{"n_head": 8, "norm": "rmsnorm", "norm_place": "out", "qk_norm": true, "attn_scale": 0.177, "init_std_o": 0.00645, "beta1": 0.95, "decay_fraction": 0.472, "batch_tokens": 131072}
Each number is 128 + 24 x the weight over its row's rms, rounded and kept within 0 to 255. Layers, rows and columns count from 0. Numbers have three digits each. The size before them is the row's rms in percent of the matrix's.

# layer 11 MLP gate, 1024x256, rms 0.233, rows 895-966, columns 192-255
096:150068076153087118117156112144154152141140146104103115148150123142097131084078149134121139135119102114095124117117113143139130118160130165149129142118155156189139158129095149064128146140083145
098:125123137108117182114109073076138130146107186167149154141163102122111081087115121121116146143125147079155157145085126117119132134176087117108119086131102175160154099148119117073116137146146145
106:117126120143153135141097115151147087154168119133105118170134121111130076110128127104127085136166090102088126128200134080124119103089152131118117140136090101121126127094127131122148110109124136
097:101143133125113119178127108127104098096109163140152137143155147096095170118107105150145174132122123092123133124110084131136140088171128105160128117117131110122173120076097129122126111134102131
098:091103163120122124140142124101164140100084167089107143169129111137114122101113172102140149137126061149104105149104101098164144134126089137166149108132154125108116141112111117122151124122169109
092:146139120125125113098172106113133109125148165147106129159137143110089110112153144114126132125091095121114153099154138167150081122138121107104124121119149105160115130149132095135117174085099127
098:154104108148103141124112167097144142108115134133107154123134169094106094129112139122130147113160073161090129062116123103132139109097105138118128142124111131145125139177114168143150130133155163
098:133104098170130134132169131126161153124102154126110164184164143127171113137055111093160129103136183153165126098157134187159145108167173143156134094137153114100145087107151134132144121121144159
154:126143139148106116112151173093132117126159147129123123139109158128183160185077103142128129113146141130115134102097123150129173130159107121150120127123140136157137097162085166115117123108116116
098:123083119121129079125169133159143122173128131134174149114142159160131149136118152120191109154130102120125115139166120122151113163158175113110129134153132104138136137161159166147126138155139164
099:093121094142149144155134126149145073113148150132157126130132175152122127087190164195119145146092130140159100108132076126126159105072138098138173158131130084099125081124117132139146121097108163
091:130102107121131111122123152131164060124095097109090134150130100152115126102101107113078144102107138119161126118131104081125142090138139147160114134114114159113126122086089156143089065151100132
118:097147097119160110150138098140134082129136120152109146107093135175143099098110095090093109102146127111126166136091169125145152154072091148126105149152073105143125132141118135132145149100138160
102:158124129160117071146159124127137133137164166117118152133141108151095125147139184136089122116115139125107129129133160096113113092137163129141101136130123109133151077141170125088122117159124154
103:131102088108134113105099136115170125100169129169128127181137083145134073153130108118117107097139127122123081091150113152126123118102141156128145111157152108116136146085152151166131125121093119
097:132128124154108133108137146116168124146128094107087101162104117112095139180165135147140138147139141121150141135128155071135123140147142090141123161167139155102187137162105133059131100146137099
098:139160138145133165131087099157117161149095115155142174122148119186145135112119119113123157133122103094149133128111138116129128099106155141148102130121082124141094134161103113159165143106141090
101:093131084126129170124157115135132119119119141120100151132113165116140112198136103089139114067167116135095133127143167126099113106145154105133092132168157145184145115113140109143135150160112102
102:134091122147084114176106113109139149141099137160162150101091118121166132129132131087077144112099140124131137148164124107118134172142157160197143189136171144157159106074144160148148119121114137
094:151139166127132146102182173139141112106150113163121100159130138132134139139185141153173156103132131110108132149139136093161094126121121112106108127086151149145165154188111150063123142137099079
091:137172122132131111118124103148161151136134184179144135160100144116068129125104113155153129099141150157157112121129112132147125144088116130126129176139105168088133139165144100128204183106102139
124:101114127138169143103123122077148145107137107156148139130145106088091080107142129136141123129145106134123165140156108092155136116075127124154119134122135090159112111152074109117149084151141130
092:158164145068145123140144178155144118150122114205110099137158167086127157109117105141147098135145156094125119167136121138137128176090136107154139118134154143147109177116115149137154103147144129
091:109140112107116119136143124123134165153097087131064129139187134109140141144095079122151179124133130127082160130115121118197101103137118136130106185191120113179131129090101121064141156140145103
105:167146135114180117159114113108141130151152167111117159160179101147131136135168143105167139134113149135143104135132154127125138122128121128103087138109121129113114157153106128127122083130157166
091:101107103122124176088172113118163129155136122141131123148133145118115138105109121126123134141127122149130116136150135141137123106150143188166137117176125126159153175143152122136123128115153144
099:119124126092156104144138102140127148149121126134127116153106121161150142134095110149131092128121152158101095119133156089149130172135165159122153130115129148158123107101073122127152099137132127
093:098133175141142126136075144101125091123115144134110140093127134135122125167109159167151121154130140126137175131130126133148086154166119070133134134087102119151122150099167137140122081098137115
102:146138182143146125111130145109096162139137123141129161157103117177146166123176108114152088086107153142121144127100137072103193098131094175133100122143157149186078134113121121153117115129146119
099:119124138112121085155137102098121160121142132109163162159142097139024111102073093121103128136119159115112120105106110111097124135104121151129146119121162157102154138066120135134116139126155127
101:110061108120133139103157073102109126141119132110129158164142162130150102134134158113099103129086136117123136112141152140098130120124142121143113087126133124124090121113101107097171075104144129
095:171120149148131137149139070100151125122108099109161161142135130182152088145145138066097122129114074128092126127133158101164119151130108089147136141111126104158118147125147141134120158121110154
101:144104123167124123106145125133141130150144108136168119153140154123112133099123174119132132180113121124113141135112123154115116153108107135137155168135147100100160152137092093125161101140131130
090:163122148160136113168135136123141145146106155145122080122128074171127113106174124154137106110100125112155142135109117143103133145142160146137101119173105099164123170118119113144111122127156180
095:130110131124094104139118134125124086102085080158139138161120105097207156150127164164134143115144098111083145127140082134156134106178137122144101128120146128126146090112150122146122089124115133
098:149127110172148125087154116118136112128114173131175110128120142087128152135135136090096160137170115122105123082174174134075104139128108167119118121127134105163114146137137129145156154149120113
105:176126132109122108117131165181162162151067141139123141105121112129104128152124138137140074118109124146100106120129139126168139121128163099102144134113183169090130141121133121122130128163118119
095:122151088147137109119129115149121103135117137111114139116110123114068123108141112067155094154163152077128141094096137144104108123171167119137167157121100167159150093105113092112118140125105124
104:156116098133140157101151126151113147157142114153150144101112129109081098095099133109111152115115096103097113074133151105146122127085125099090143129093127146173140113117114108147162133137119132
097:156097189103174166138170149162135132096135105149183156150136148094110103116168120112119123138147115127126130135134130117152156101137157126166162154113128142140146125111099130186118127098082088
101:097112111075090108109128123096091088138131152130116075138134171163125121160115160157139088117144102126133115157157133118155129107103114115108109163124142173122088147133107135148091151200116149
092:111116109076132144133128132072124111164155137133129110051152139117147145139093142120092106158122075179136133136101132172106128133165131162175086178149117124106118148115120077115134113122123122
107:077095088114167131119116115114147152096157129144158124152134146095119121158116128123134110096126106099141148130128125129096097126187137186143099098134109125162135093116149099177114148123131136
106:152125114135144131129136145105188161106110152134160142114130121131146126113142156165159152128119098099119098162136114155116123084120119115125117122151129131073098110145126123143113119114152125
099:146113127120109124140115170102109107132123159098170135102109119083155131118175128133119117121158153134130130124112086122128146116144107096131107146117176118113160125101100130167113122136136173
098:142128080149127152130172125133128124110112137099141150101129115122136151106085105102146176121133137139097125119124152163141114104084110105130121128088102157127188097167136125117141132133140120
092:145113157100145127133169083149068141142118136120181071116142106132174144112139094141100152178137148143115129137131092117120129148131109113136120121106159141099145176130131120129132139144139127
101:142087088157124143190148126077166150111112101138126143166140134127113132162133094086167121136149111126136125125110166181121125131103143110122132160093175111128098175146141149107089157133161128
100:143119101126119170126121158111169109120102138098128158138144127143137145148150141120121125132114126114155154100128110097115161139094174139158129146147136092137182151157142088109120166089126109
104:140123128167113109091131082135129118100131141080109123112125127153168088110139126099124112143146106151140123162115143109105198101141116140108135157157105097137143142128131119115128128123129114
095:162110201142117097133148125095125132112111151152128115187104159121152141134148120077129185154165153128169087147137145148086098138118127112115115149133114080097103145110115180130140114103106121
090:101136115161102093123113124122126090133158141139139118106166137136153133148128146097096154154097086143119115148122120138092086147093117146193156116126103134087119154151108136146084158105124086
103:110135133130143075107147095181110154099137131135124146126159094116130124150103151137163109127120166108186128155131112108111127173114147098144136083092081118171072105086085157149122144132128126
104:154138178148103129137136130136080149128127099104144122114112143151150137107170150161112097120120162138159145129153152135177175137159156134146095127120118144142153129118137128139136175146089147
105:119162151111124115131121152105152169131138163162140130137074103136150131129157112113115120166105102087117148096115155131158113143147149129132100124209144180103177101146116133145150118138109116
106:154136160137072154132197136124144113128114135099096125166105116143126113084150146132119101118134072145115092108116151136153153153116116121099114100122142162108114118057146180124138111129078155
095:155168095136096164182153125155131142146146149131106137142131131128125101176106113170129143074085180113138143165063113169131102116129101113144135126107102134094174150090105108098120084116143106
102:128169120112154140126123084087126108120132126122153122128081080117074134077116109124154139113174147128099077146140135125076095183115093141154117159110150158143198097128124137100132136121168118
092:141129133144126141168106135161125100143086140123153151148157140121082089112098125151156119133138159105113085158141092113115134094156170125143119185153114156115170090133114106122126115159141144
110:103141121109135133111107145126115153137203131093112105126082111121133153080119131160077164148129119128138116114102046107126116101130149143166128167138146096115102111088142104097123138119147130
092:121138120138079105115171144105148089130125124142090120139129144161113131130103144126144086098160137135141082130148122132114131110102096096129110099165105154123160142157106107132120122139144074
116:162139101110145128108121117133113152114106119124087120123081115145093136151114141124141125114153091114154117125101090140136115093111129148143104130071069124154122136124149125105116158106135100
103:145137154084112104119117126124098136140149153092136124126143125136140107153113109105167119123105139121140108143159136090136155081103150155119132093184122156139143120111138147132107123115130165
094:111145159176114168136143115147134177119194129107141141136128138094139136138123128099128139112152123112133137141180106114099160162129137147152127135121149147145132184136121139119133133079081200
097:135137139115127137123135145124146125153161136118125203130134130077121107126093144138093119115160132142118168143151154123125150126127100154148095155094123102130117085073115141132125131059112124
121:162130100143114078150098089121129091128120135112125159119085134160106121128125088145171085110129117148149144080118140105135143102100081124130110106123103151147170108144085118131138193158115108
105:129119149142137129157104111108122119129108123145156149129128130099116086123158096129132129089093150108123147116141128079135119121161100102062158129148112134205149140162091110107152127130120134
107:096119129175121086090193095155153132139076183152136142162121133131117154129125115130120148158105139130144102097099112124116117155148127115103117131159144127134056089153158103137136133145117157
111:124110143146119155110184124184148123109148131096142131124178135129164107135128087157120125104115108090093138149095137109149123116180112117136078143166120144115120050150150120094119150142141119
099:138128140160172123120171141133094131120138119106134145180132160131078129097105128123093110133132091137131088140163137122121146149085130092162116122125131129123104174122102131149102133102131141
096:143119106138118112152150131147139127119148092154138145108133109187104133141142132155112143159173134103120137130135142128134130134112119151176160093086141182164139150080156153118105136126156136
095:105108153147129114147195154147136096129152131111126119097132153113138158105110153096124133151115090162156121177125083093134132137144128117094167153105162182113132105110152125135095190125144113
# layer 11 MLP up, 1024x256, rms 0.238, rows 895-965, columns 192-255
099:072132085093070115144123160139118149129170115105142158133135086101129169126113158110133152121168142145096115133133110079153098140126095101173121127127107124139131095138092097103131153133147087
099:112074125082128145104124156101119099134151149125178104123124156138128136076111140130082111125075107135079140167160126109125122089120092137142161140133152106129126102148144109129113099148097109
096:135148119105105062120095163110104146163124123124072131109154082175061158124105167093129112161128140176105106161161126146142113164062107147122125139131144117131144074127098124085165094099152156
101:143101143131131120138120148171110112158113117123088113139112110175134093168139126134141087138138141130102082110143167128141136139125109126106118175178141128064089156175086121138138151152138115
100:129154124122129123149158141114113156125127144127135116091107140105127139157172096107084129100143116107184123141144119133129138149123081115126090123115115122142133163157133128167121134164140107
096:138128158128127114162150144104164144103133130095103154148163131120168121137189119117152145141121153134114130129124135181121126108117119161131166156105141121120168146161139114161091154140130114
093:114152102120098135125140099106129140133085107086139123139122135123074157133143085148106108102151147141101150147117164103186136126138124145111146087128118144164093159200112084121137081111139131
096:108104130135110132147146118107096111108069180120112130150137139080125149179128125097109158124151135125117110143165129102129127163099172115171121109137132122113136101109170155066142118117126107
125:079154147093157166133091097121114121101124121134148133141124094134134146087120145142125155146116169093128124149134141127139141138099119120090143123127114095120132144128125111148153095112138131
095:155116142098150120116083164133098138148117157133140179133140141119151149116161086129098179137133072125126113071117127080123143116141100129107126159151159119092138144153116104136110130164157099
101:076121156122122098164118151099127092136110167149098127101126108125160104135112123112117152104123109108140120121128111148148147122188127117142102117114137106097171150079105160115085116147133129
094:168115110128120158150138143151177108088124145098112141148129164177147147126145156171106172145130162111146164112168133160143137101105130132125132147107121124109161071143093118137114115144132105
119:130128113154103155104085121137127170106105109144082154146133140101137119181150136108145130137118151109121119124119055146112149115121150125064124135095153132131125113115124130094116086171101096
096:177116184150129111143166109133157131132114145136084112124121124167109126072122124111139119158140099138139122131122113123129121103151168136136159145113121184109128065112133156138106128133120139
104:136083131130168167112160122112143126110131137132100165151080123125126149161119123116115117102156115090161140109133071116152095109117115129141194111176156148125143106189076126158126120157156152
094:167123107142144167129123151117112117155140103155099110116125135131085118130118098164102129108155140117139149148148178144149115088119149150090149161103127103135085108098106117136140114111085094
097:105123165098114149162132101110095145100153138101160138067116089129177139103126124141097193146101120138116156156111134130157101136113171120159121113185099112081125153145134169156144144120180101
101:184106164130106102122168089138099110169096109130125134115116070130101126061103117080161128147135120126136126181089103123131153138132116140137075167139144108103100134144140128160108106153111152
098:126140146105116126145150113100137139122135129115083137144128122117070140137117133164167125136146085106111066087119125154148160124103141125088089114111135155106113161119105135196106105145143129
091:079105100149143163143138116147162134094202107098164088119127121133164121160139162145126143132117176139133148124075138143134156161137143151101124121141127158142124166109159125161137123103159108
094:089160125098122161095142172108078143100134118120138181089123141114124144098115123123078123125143153145137145134123085126130086120106137154164116145128145145127158124125103138174124113096136122
113:137154151110125117137175139160075174158116137113143112119122102126150161129168124165126126125133173119137154128119131136115136105127131142120134109102137159196112176129137129153121185067134120
092:120151153102143108173181137175125146134153136109145116117113120121122125139143142147128139098226178119117116137060125123102130120094132071097110145133144114130112127186154129104109121143174122
098:149102087159128110114140190157122066131145121115140164144131128139153112156130149102094130090132142132167140110116116123130125140107099132105151098117110136114150124147133127164100145108087138
100:125104108123154129100132111087127155093127127107163139164160118120122109114095118059138130128150100100125162140147136096116080114112126163093158143146087098087134119106127080146137135140112146
094:120136150152147107157100171102137130100135142088102164091152116132127097149119123147057116119136148141112116114129133082108091132103114119079147153134081119156154119132140158170123156094101111
097:108077103091154131090155105122074144119131160145142143176145156135099126177092122148153131134110155124151081132108113134142155110155139129123169151114096098132147100103144122122140121108129101
098:159122118113156102110146130113126136134156119117154085163118124143136074142189133094107095127154144128121133128109141071131156140158111113094158109132156100103127119137081155100124177143131143
107:124115152171131128133149110152073140090116127160184159120144138135137099135131183097088109183131115117114178117147111133149095094165129127124166141134168104121115120138082066140138119096107178
093:052072115114140146150148168134106121158126107095144112129155180109162144157111115157122117125170100153170116097154123104132117167131106146104107123147100125140113118170149147080172127090116103
100:122158134126127132122062138141114114180153112132117151139107095137123167125106157100169109149125167137156110131123162157144104133156111185141149146113084137052097139098132113123146153129123132
103:144132072166121118128124100175088129135142136114117157113135142150118156086122122113124103125128144075112120107143111093132090066143131118103117078126111098129120093112124144163121131125120139
093:098129111108103164127123106175153147114104140090129125134176161110133115151144154147088184103151140135110137205124131132120107132157137120158179162125137104150123157133125153087133099121135119
093:127126141164099168162142160121108192159118092150109120120129079172102127112115128144127113123117109158162127144167132147094130145098062133119103158149154155120174137127110110087099141164155139
097:123153162117081126098088109126107109125117094191127196145165129128108153143131145164103129120142172159111074145103104099149123090154131158113106112145108092138119129156123161124110120126127081
101:136123148126103109109140157093151124114091137160087125164157120132112146122140056118131175119144140145132156139091104107092089121158122157106125126127151140105140124153144102140139156148148095
102:124107118081124169103146147132133154135116126101099112107137176077151144079114127150096105095126106110117147106145165123158090106143179131106134137127092136145124089128121130130130152128162090
097:107115133140133177169146174142125172146158149115130119143131073129119154124145113171143123148145135135147120139147133140096142169132091089076131152143085142180118113088134102132128160101140138
110:106077135117153136101128146118123121142159105089103133119117133140108097118114113138132119060128194130158128137136102132130143135102096088089172096153116123104157134168136163153141155088143122
096:133114116108107101098087129114108124125129163117091152081093123149116159080135125103180133160146138131134143150132128097144144143107109116154115108100150177134150121119119141132129156134138109
106:066110114143099101101130140097117141144152134140113147119101201133112124156117138109145122116098120104139100116101120171108118103121119120147119055112130123155096123121130133141093123157112132
102:096149110109127117114110128165110136118115180093101150109157158113152145133111135091105135140115070131128118141134165120112092114184115106139102174151110136089106154122144109122139141121113125
110:138109144118151140133134171115129114125137109137171101173138112135144134122088145096115073101124117120148154179138095119141173165124137170124135095136152079137111099150113127152078122149122115
097:112101130106122153106150118090119128142123151131120140143056161124100166080123088131171140120161139131149158115182117139148084162139088141166137098126109118116139142133131137138173113071093126
100:106129130087123135143140128131086164113139106091134115157108180165114143094139118166108132124126140125146130127120177103144107138107157106144089113120133145126147124157116120130126131122138122
093:184132083165142138147134128113146135137142170112154114075115119132095146122139061108142121139081159140132107172132117113133122134140100165144140131132089118142162145137131108161127133119112089
101:147101126134110116133093095083127149134116170144110116114166121098051145163138093119082121132108145144157126098111124117135095152085139131160135129113129109123157184110171145163129114125113118
094:124145126135116103130124150158126135125111150134183126131144148196141119123190132149133107113107120099141152168149129141148119149116135158106141134157134041041125109137138121146130093134131132
096:093140138116130166134142117132162121113141112111100108143076126153102127132109128137149138047097142153103120150127080096138125150104121141123124115152141135097104140122148117141183133146168135
100:105199131106124134136126115155072114104106115134151130145144155139100163105148099083100141103153118120111116134093107094119119097097130115131112093111088095106125167168112101109142132098153107
095:125151129099101148080107145094103153119115165173151140206130087103148189081198116078129141121149102089139109121146085123112117095118150070131107145140126107144090123142121157123133123094168118
094:171120197138089104133096132158138142104113103144121099139110130129120122115142125168110177172132099090157144149125165116119138105114114150123121130140115126165107134143155131148145119181091195
100:128119111145188136105112131107139118114153106137111156108100130103153131151106093141129101144123140124135127183129117134098110157152106132130064131094103118095108108107080144125172099124128116
102:089163119082118118093161165085108143144147112143113107120115078134134134107099119116173129165173165131138100127118153135117144118132133134130131183127142182146115133160097111105171089105123171
097:150154122139141130146121136078097103136112142174100086140171135120114165144155160157145093139138139173160143126141128142158132115109116112112129109125099092159133144113157127147158156125140163
106:097111129118119131136125136137119113124105160173125131107109121137129150110105118101131146073143119152152105087108161136137091101182158145086114122133166122137167112135132150114141151143122158
096:162114135138076086137148101140133177134123139143109101142123142135168134153151138110144102126166129090107112106109137140140104138120123125100115161147150152113176122140083141091143090084114121
099:090143148151120130116093180156103079130079114154156165094133144102144079144155104103112108144118117114128107163127119155125137123107092110143122164124098075175133111111127123139130100121147143
095:118146117135118159123145204088142159137147156129150090179140173089140167125122117119088129118124132123142125155152114073137126087137103182129122195095129116114097111126131110117106104086135134
098:122127117118118148151141087127185118155190138082103138134118124096115162083151113158086154121148154116101137099088110101173091109145122126150112167124114150130101129137146126111141110109145136
089:114125141144144109141119151140157120132118116086109171127111136172074137143120120148125138109135165164131085153147114133115144136091126096165133138144121163162146133074158139152126131145138137
116:156147113157097098110132115126136091097122118110099147158132101127123134125110128109137083155147123133149146129135109153124163125135148137148180189084124133140095128122103125116094110139125104
094:125122114119116125122110113150128119111156069147168129122122169153075130092155140105142116119113111177142150164123126152140121141138137155145161112125161113133119106139096133157133187123099098
096:091163149192106138170143111105109134122153121145114120147137121106166120130092160150088126142109143132089143115141115173132118147154111126164110115090136138105129153132172129124126126107144123
102:122117114108131093105164146173105170125112130148167101154117117148086120112153153158113123116133146112122130098147118121135166126127150130114136152096144097144127138123111133139089166141122133
130:105138131138126124126128128130117120137174186136107069166127134085218155163151135157126164140138139124131119132119103157141130128139139191130097105097139091115103125145150134118093103148151121
107:148144134127159107133106131111132086129137108157129140112105120137149086165121135149121126152081154118120087183130156090094096095116125133168091110153140145116160125101149148134088097117135120
105:103127084113110148133149131132107062139167116162112090149094113115132149147150119131143149132085130100127122108122121142131131124135156091122129136109099137118112140134102157196102131182132102
097:166108148135140087151115121143075163133119154134132135141096137099128134123132134124137142128115119179129144104167116119093142112134124141139145109086158131100120135127112125141147095091117107
098:120117118054114108120100107117127094119151100130076121124124146109157126169104157126134104142128129138123126132113122115078112109145169136131134115135168113132122125131074120126089163138117126
097:119101099102095116116113150114095103098087150148127133105122097099124092134120133108112129099135122112157134078124161117173116091159120155124128142203171108122117091130113147144156169119115148
# layer 11 MLP down (transposed), 1024x256, rms 0.228, rows 895-965, columns 192-255
097:148085154170132149135100077149129138149097116150104166111144163106125140162141113129156109145117147101192106099131128175088161160104141133082159164114108113111175137145097145154110172114116159
089:143173111103140139110136142178141144135118115134102121163152114132139123129104125116076149155146127099154115112107073106098109128125084092101125151088135068118127123091120151129084143092133144
103:168108131118092173128131120108139141083134129155148107109130136117155132122136100124173180131107170083127133099095124130137116116174098123132132113137152127155116145148147122125094176142115117
104:134090120139099115149150107158122120156150112097153160122118136142115125176137140125122118123162075106091134075145134152150155111117141146106090094120111115134147164125180120132172127127122153
102:095149103177143167124128141099125131129121117147128109119121124148130127104121063149114119122120110142131174150115095100134102135130164122120104131097105131144173165145133119106144123134076161
095:118130131123139133133112139116150135089087134132114137139149134135125127085139146145115135082136125040094096138128170128121131127114150143130087164119158150069137146100115080131101166155119131
099:113143155104101158127117137124131144095129102092132145104096049118167089104112143160069118149090127140130105155120098131124168100112088101126153129131106175172091098097153138100099106113157123
104:127106156162106157104141154118149129106105187118127147117094185136142075127135154138129151144141148136103161103158149116143117107138110118103144148130112153123172090078144155102123156160108149
122:140124095159120076155135134119122154124154141121102102130134172135127186190084112126150132116147095116096149092110121125132136109147125124113134125178138155129143087147114157121112153147106132
096:096146105188089125139124120145110138101103119085120126142155206129183073138127103158177117089102148122133135117132135141124146149145146085125100127112124124127137109164142132115138122161122140
096:178080143120117144117122130146137117134137149111112130090084110136098149139124088153134158127125154136126085166141130155170133098110115190153138155088124146165158088087137076124144095129145142
097:131207076145140079153123144106129164159137129119082091139174127133151128130081159141134111131136081102205114123138107113081070124163104123121134124107125080107125160128141082165147130100120114
102:166074108120088144157134181111150157162130146131132160118146116108124094140128144111159132152147142107159088196128117136125144141133127133111115124142151113122108068128107132107070141123099123
102:121101115179127170114120111137147116131146137120134153111143137131201119156136124141147146117130167147124126100159167112099107152148095128125130143113179144131104143144108125111135142121114176
102:124136111086123151143140157105142117099137135129127100151119138146128117215150106141124129093114157115101093121121117123145161134078136095107105078134136105124128124185151123146079159106121141
102:109133121114113088126142137122116118116151104100166100154100125189097129111116143154152108125151138132112114091126108128129115152150158132123159085125134117054126112117123123115144119179115135
096:130124114145099117154100100108169143131149134143161112094145178078149117128156144115086150108127113123115142155106093108100144150128105162094119175167148132151205107143125115110120133126142152
102:109149171173141131157143121159143112082129162137153110105130154117117145153144125206182166130103123115099116122132107144119103153127106106167135123111132126078154107143107101110135119106146099
097:128120077121142142105141129119129071139113128157101114166145110137101136109162163133170109137139085134158123132112116130133101130122148085122142116126135123120109153149121135101111095116113118
088:166086083152171123092134134115168114128183104118088116090107112118120119160103101092137122119164143137140131126131118145105161115087146124074132144112147161119136155112123147108133154111129143
093:179131114126129079162149154111109138142143138115148107178102121138145150144117136145145157136111118128154139127091152111126121155130162103075124105131109176175100182128104127145133156144094170
083:160111114105101091147108117117084110130120158131160129098178160110169131107103134129160103127093114146097134150123155152085148137124131126144120123143123140101106139112152107137096138133102137
091:151104125132144125098121098144153137138150113141159146151145154124135152122126069141106145141081106100139145105142138128129076117144148155175135120135101138121113117135117161134115111107126184
096:154098108160147172128142114087101113129115179116134185124160128159096113157142113149160118101120137118112122160117107134140118117128121107132119159153150149132155132117129150124090110109118107
103:116111129128176182158102184132143090150108125132126099121128150162154142142118125130153121174179149088159118153123102144119136132117105126193165140135122079149125124116140075111118136109142142
095:126113125120103122135146097123102119131061134142103121129118106159128116141118126079125162095103140088122152134088108149118126154086119129154089112099145118093146102128137095135156152127147159
107:122170152070162119100141120120148108068133104085130096130095121135122117124117122125098146145150149107120134142156131128112106114121139125138113109096110094187081119116130084165180075129128129
100:118117108143162102103118088148102116154131161149175154127157147102148178128105144166162140155098116138113124128161123136117092119121171106192090140134120112091182116118139115194138131146159091
103:118087115139130124141162145161141120126148149152140131163114140159113161132141090135161117093142140099112118125125140127114100118112144145130178113111131115118168114079098132144128084098129131
099:170107162097156137147129099139113137134071114144133134139130133124126112153170107110098117126114155081103063107103142126119154086131150125126131109118165121093122093094121166169128187115112112
099:108142117150090136140133131104158118092167096092141176161117112117170187137127154131117092119126097085131119105127130176114110133115132144149070148155130123147097084158147151121150128161104127
099:107139102099079083185128103072098103143104118107115101126091109153121151150134094128117112133134178187171143117159126084148148114115097098110120150114134140129170104144098136111134069149113115
099:130103134132121062083106138114117122105120128152130109153122087127142169116141150146133136193119135146168124092119156114102116119144149144155131114164112128141147100083134093147109144143151100
095:111138064118116118132086124134118125125104136171132133153090099176145112129129099092110150146137107124109112120173097155121155098169124195171110142136133132096134127122156121176145112101107135
100:099099116105118109123119102159104136131150158115131158133153106118143146149171125130136126158130154106077084146111108156150130164088134091181123121107138138132126197147108121132105117154134130
100:169120089116148170116127133097118138159138114140109138102094152146113127145136151126138117148103122108142103145126147129097155125118158151114129124155117148162134141113126138140120142127156086
109:168131123100154102123120044098155088078148135101120174117147106156163097056117120104135130074154117086139130169130130155135106096171147135095111103145157096152119156098113170090153110165123123
095:160154136134125071149126114112139100137142111122131114122112111142110122096149134122147115111154126103167167121124121131116080128143142134107098114127126149176147175146144154118106139156120162
106:152148134170142078132154076121130121141116125110100103115140126157141106124108135138094191142087129136146156107141109106112113160139119152105118142097116136113145149149128152116126131154162107
099:155130139131150140099167119119172166117148152105115122135133093142128160122124175113106156155102154157127131130139176128117083126137183194143160120135120101135149111108133131074161103148159090
108:142125159125114087151130101113126108135143105109110115113113096120107141147130126143089131173160113155126139132135126177176137168108141118132145117131118096171120121169108140102140103069121147
102:137148134109125075111112140125187123093165139135157139154103114116111173130122125111088163091132093181137125137122136076107123183161147177094140141146172147110146122092084094116135119116071138
107:128107123093159100147143093153102108094145090122160122124148167163144141131115116144135150103098140113134091109129142130135151131116100137120159087104136108083071114126150106126134117131157136
099:171111127109137121085135122133089143145135157149134139125121085131116156184116146137138156145127114172120172132136140166138166118153139158111134130162139100128122138107143153160096142126148136
104:170111103123150126122150124141154125154115164133128098116138149187106128131119130123099127139134127108124163127140149144110145147105141135169160155137128113114089100144141102118107146138137127
095:112119165097092092088131138107132130136154131119135121091126119128145132128111101100131117118127162153142129073124140143108131089137141109131124128100141175113135126126142125097118153117126130
099:101146088158138133133127100125117077175123168133172134101147126152130104125114122157163131118137157149155107121153111110122129134138139153139116108125103122137085117129116120121081102122162101
097:136161154102133126119114093120145118118164104132119113145105144099162128110131115131133131120162107111127183122099105102157119140197148111074104158141140144133122132091115118105122125189122089
100:161083145087166134144154133134120082147143149137122128102107166156102125118082087159105142118113135109148118142144191127111097170145069112169125164104149117125101153108089140108145130124167135
105:144150095161110128095152120132127154106195131151141123096107149112131127118113175106125116106136135168125133145159106104143149120127112125128136126117123160155120096149106158152113130143142102
103:126137155142141123131136136136143122143130131101094128170144103144139090176116113138166133117198146103172154147132148131078119174170140124145142145106099148119174120131126159095124121141159160
088:062124109120139122110150141117096113181143103106182128136171136124147077153096089127107130113129122144131136131141139149095108136148088075181126143106132099126110132130135132120087137128148130
102:118131157203145129112161131129139119120145123123162104126115112061129108138118139121116149174149122167136134125128135123114142093145133149109128107142080102135118115103155133157119139160081108
093:118131128166117121170090161110122072120142161121131091142113140129095149148122151153091138118124123155158087093158158154115113138130105135146156099129140108130093116132142134147146174113139129
098:106074093128090131096113111172126113138103166106119130118138113142112123128149147096134112114128157136141129111093110103126142150135162137117132114118110133129120132150104151116078130138139105
109:116154122115135167129108128104107140170116129111099115135125122155109104156107109121126114114124126133114144115130126116133104117125120090084079127117161110145104147135170120167169082115124177
096:141129128124097167149147131141125135166132097093151198151088094186142137135135117122156109105088142142127168149087102165162127175144121181106120142132111082134125088105147140095141141148094130
098:131122128116071064154111151108102170132125138136090104094118163110196092162109106121108091121134119106129099117141166142162172170143170098137148117148136062141111140147129128169150109100118131
102:103112108136165138139157123124147134109115113135135107133097109169126122105093100151137115145114148124130138112114111185122131150141116114146125082083116141155138115112123148113104117148091128
114:141102173137125136130137129127099095133057135165127150133188143129118114138116132100154125118088126119128098145150177140122156150123130095113138105133108170151147125154149131169130140141109136
097:161099153108124106084112113135068127135104085120118126128129115069134133152137077153159151174072112106105147158120105129162090091166097154147117174081111097120112141082158125100118118101121083
124:042133157174131098149115115129139124147106111180114119104134101136105127171121124106095128091090117083155081114104170162166171101158129129123148146135135116121096136114073109157152127101161130
094:163188129141169084145116086120141111113154147124162158121127156092096122111134101163096120123133111106113163147156125122098139122137140105147116138138132071172126145164118121110125126126157090
100:111117145118163096129179134113168144075134138125114140126140135100175140092092140151143124176116119102118120133119120135130139129087160149117148098119140100108103151094133130165129168144103086
097:114115128170126156131167089134133112108119124095115148137107098100114129126130117089113158151177098105126108148080112099117099122101155122094154169132116159160171185094126141111125114120157157
100:109112123119129108118135181130139148135142125120132150172151128115140130131107141113106100103122098164104100141127098120124104133178099112143142143132170128101094116105136103099140135036160141
111:127092108132143150102100109127108088164108108121144112141111110141151135113087115140122177158163110154153091130083097112137120084136139146112076101134142131137105171119144104130136164123111127
101:154146158146137135132082138116124105074114127150093160152115131117121110134121141106121128117181142129147143098117124100157104112111121097133154109096157142155112147135151113082160145165166138
079:143131141117104125068122138121171129091102116164129111148101154120090101145128133143162180114132129109121110116159133141145119152140132154113128149121109124117177134147104137175112122136092125
100:136165156110123139147110114102138127161130127121100094080079104107132123176111154151118142121096180161083108123129122154150123093183123120106100111172111144130124162166108136146118140163154108
102:096135160098088132138140135114116134127147165139138127132170159126146210153122119119135108131094135171144141055124141137104097080145093097136129092141122184131138139154129131109083087136095182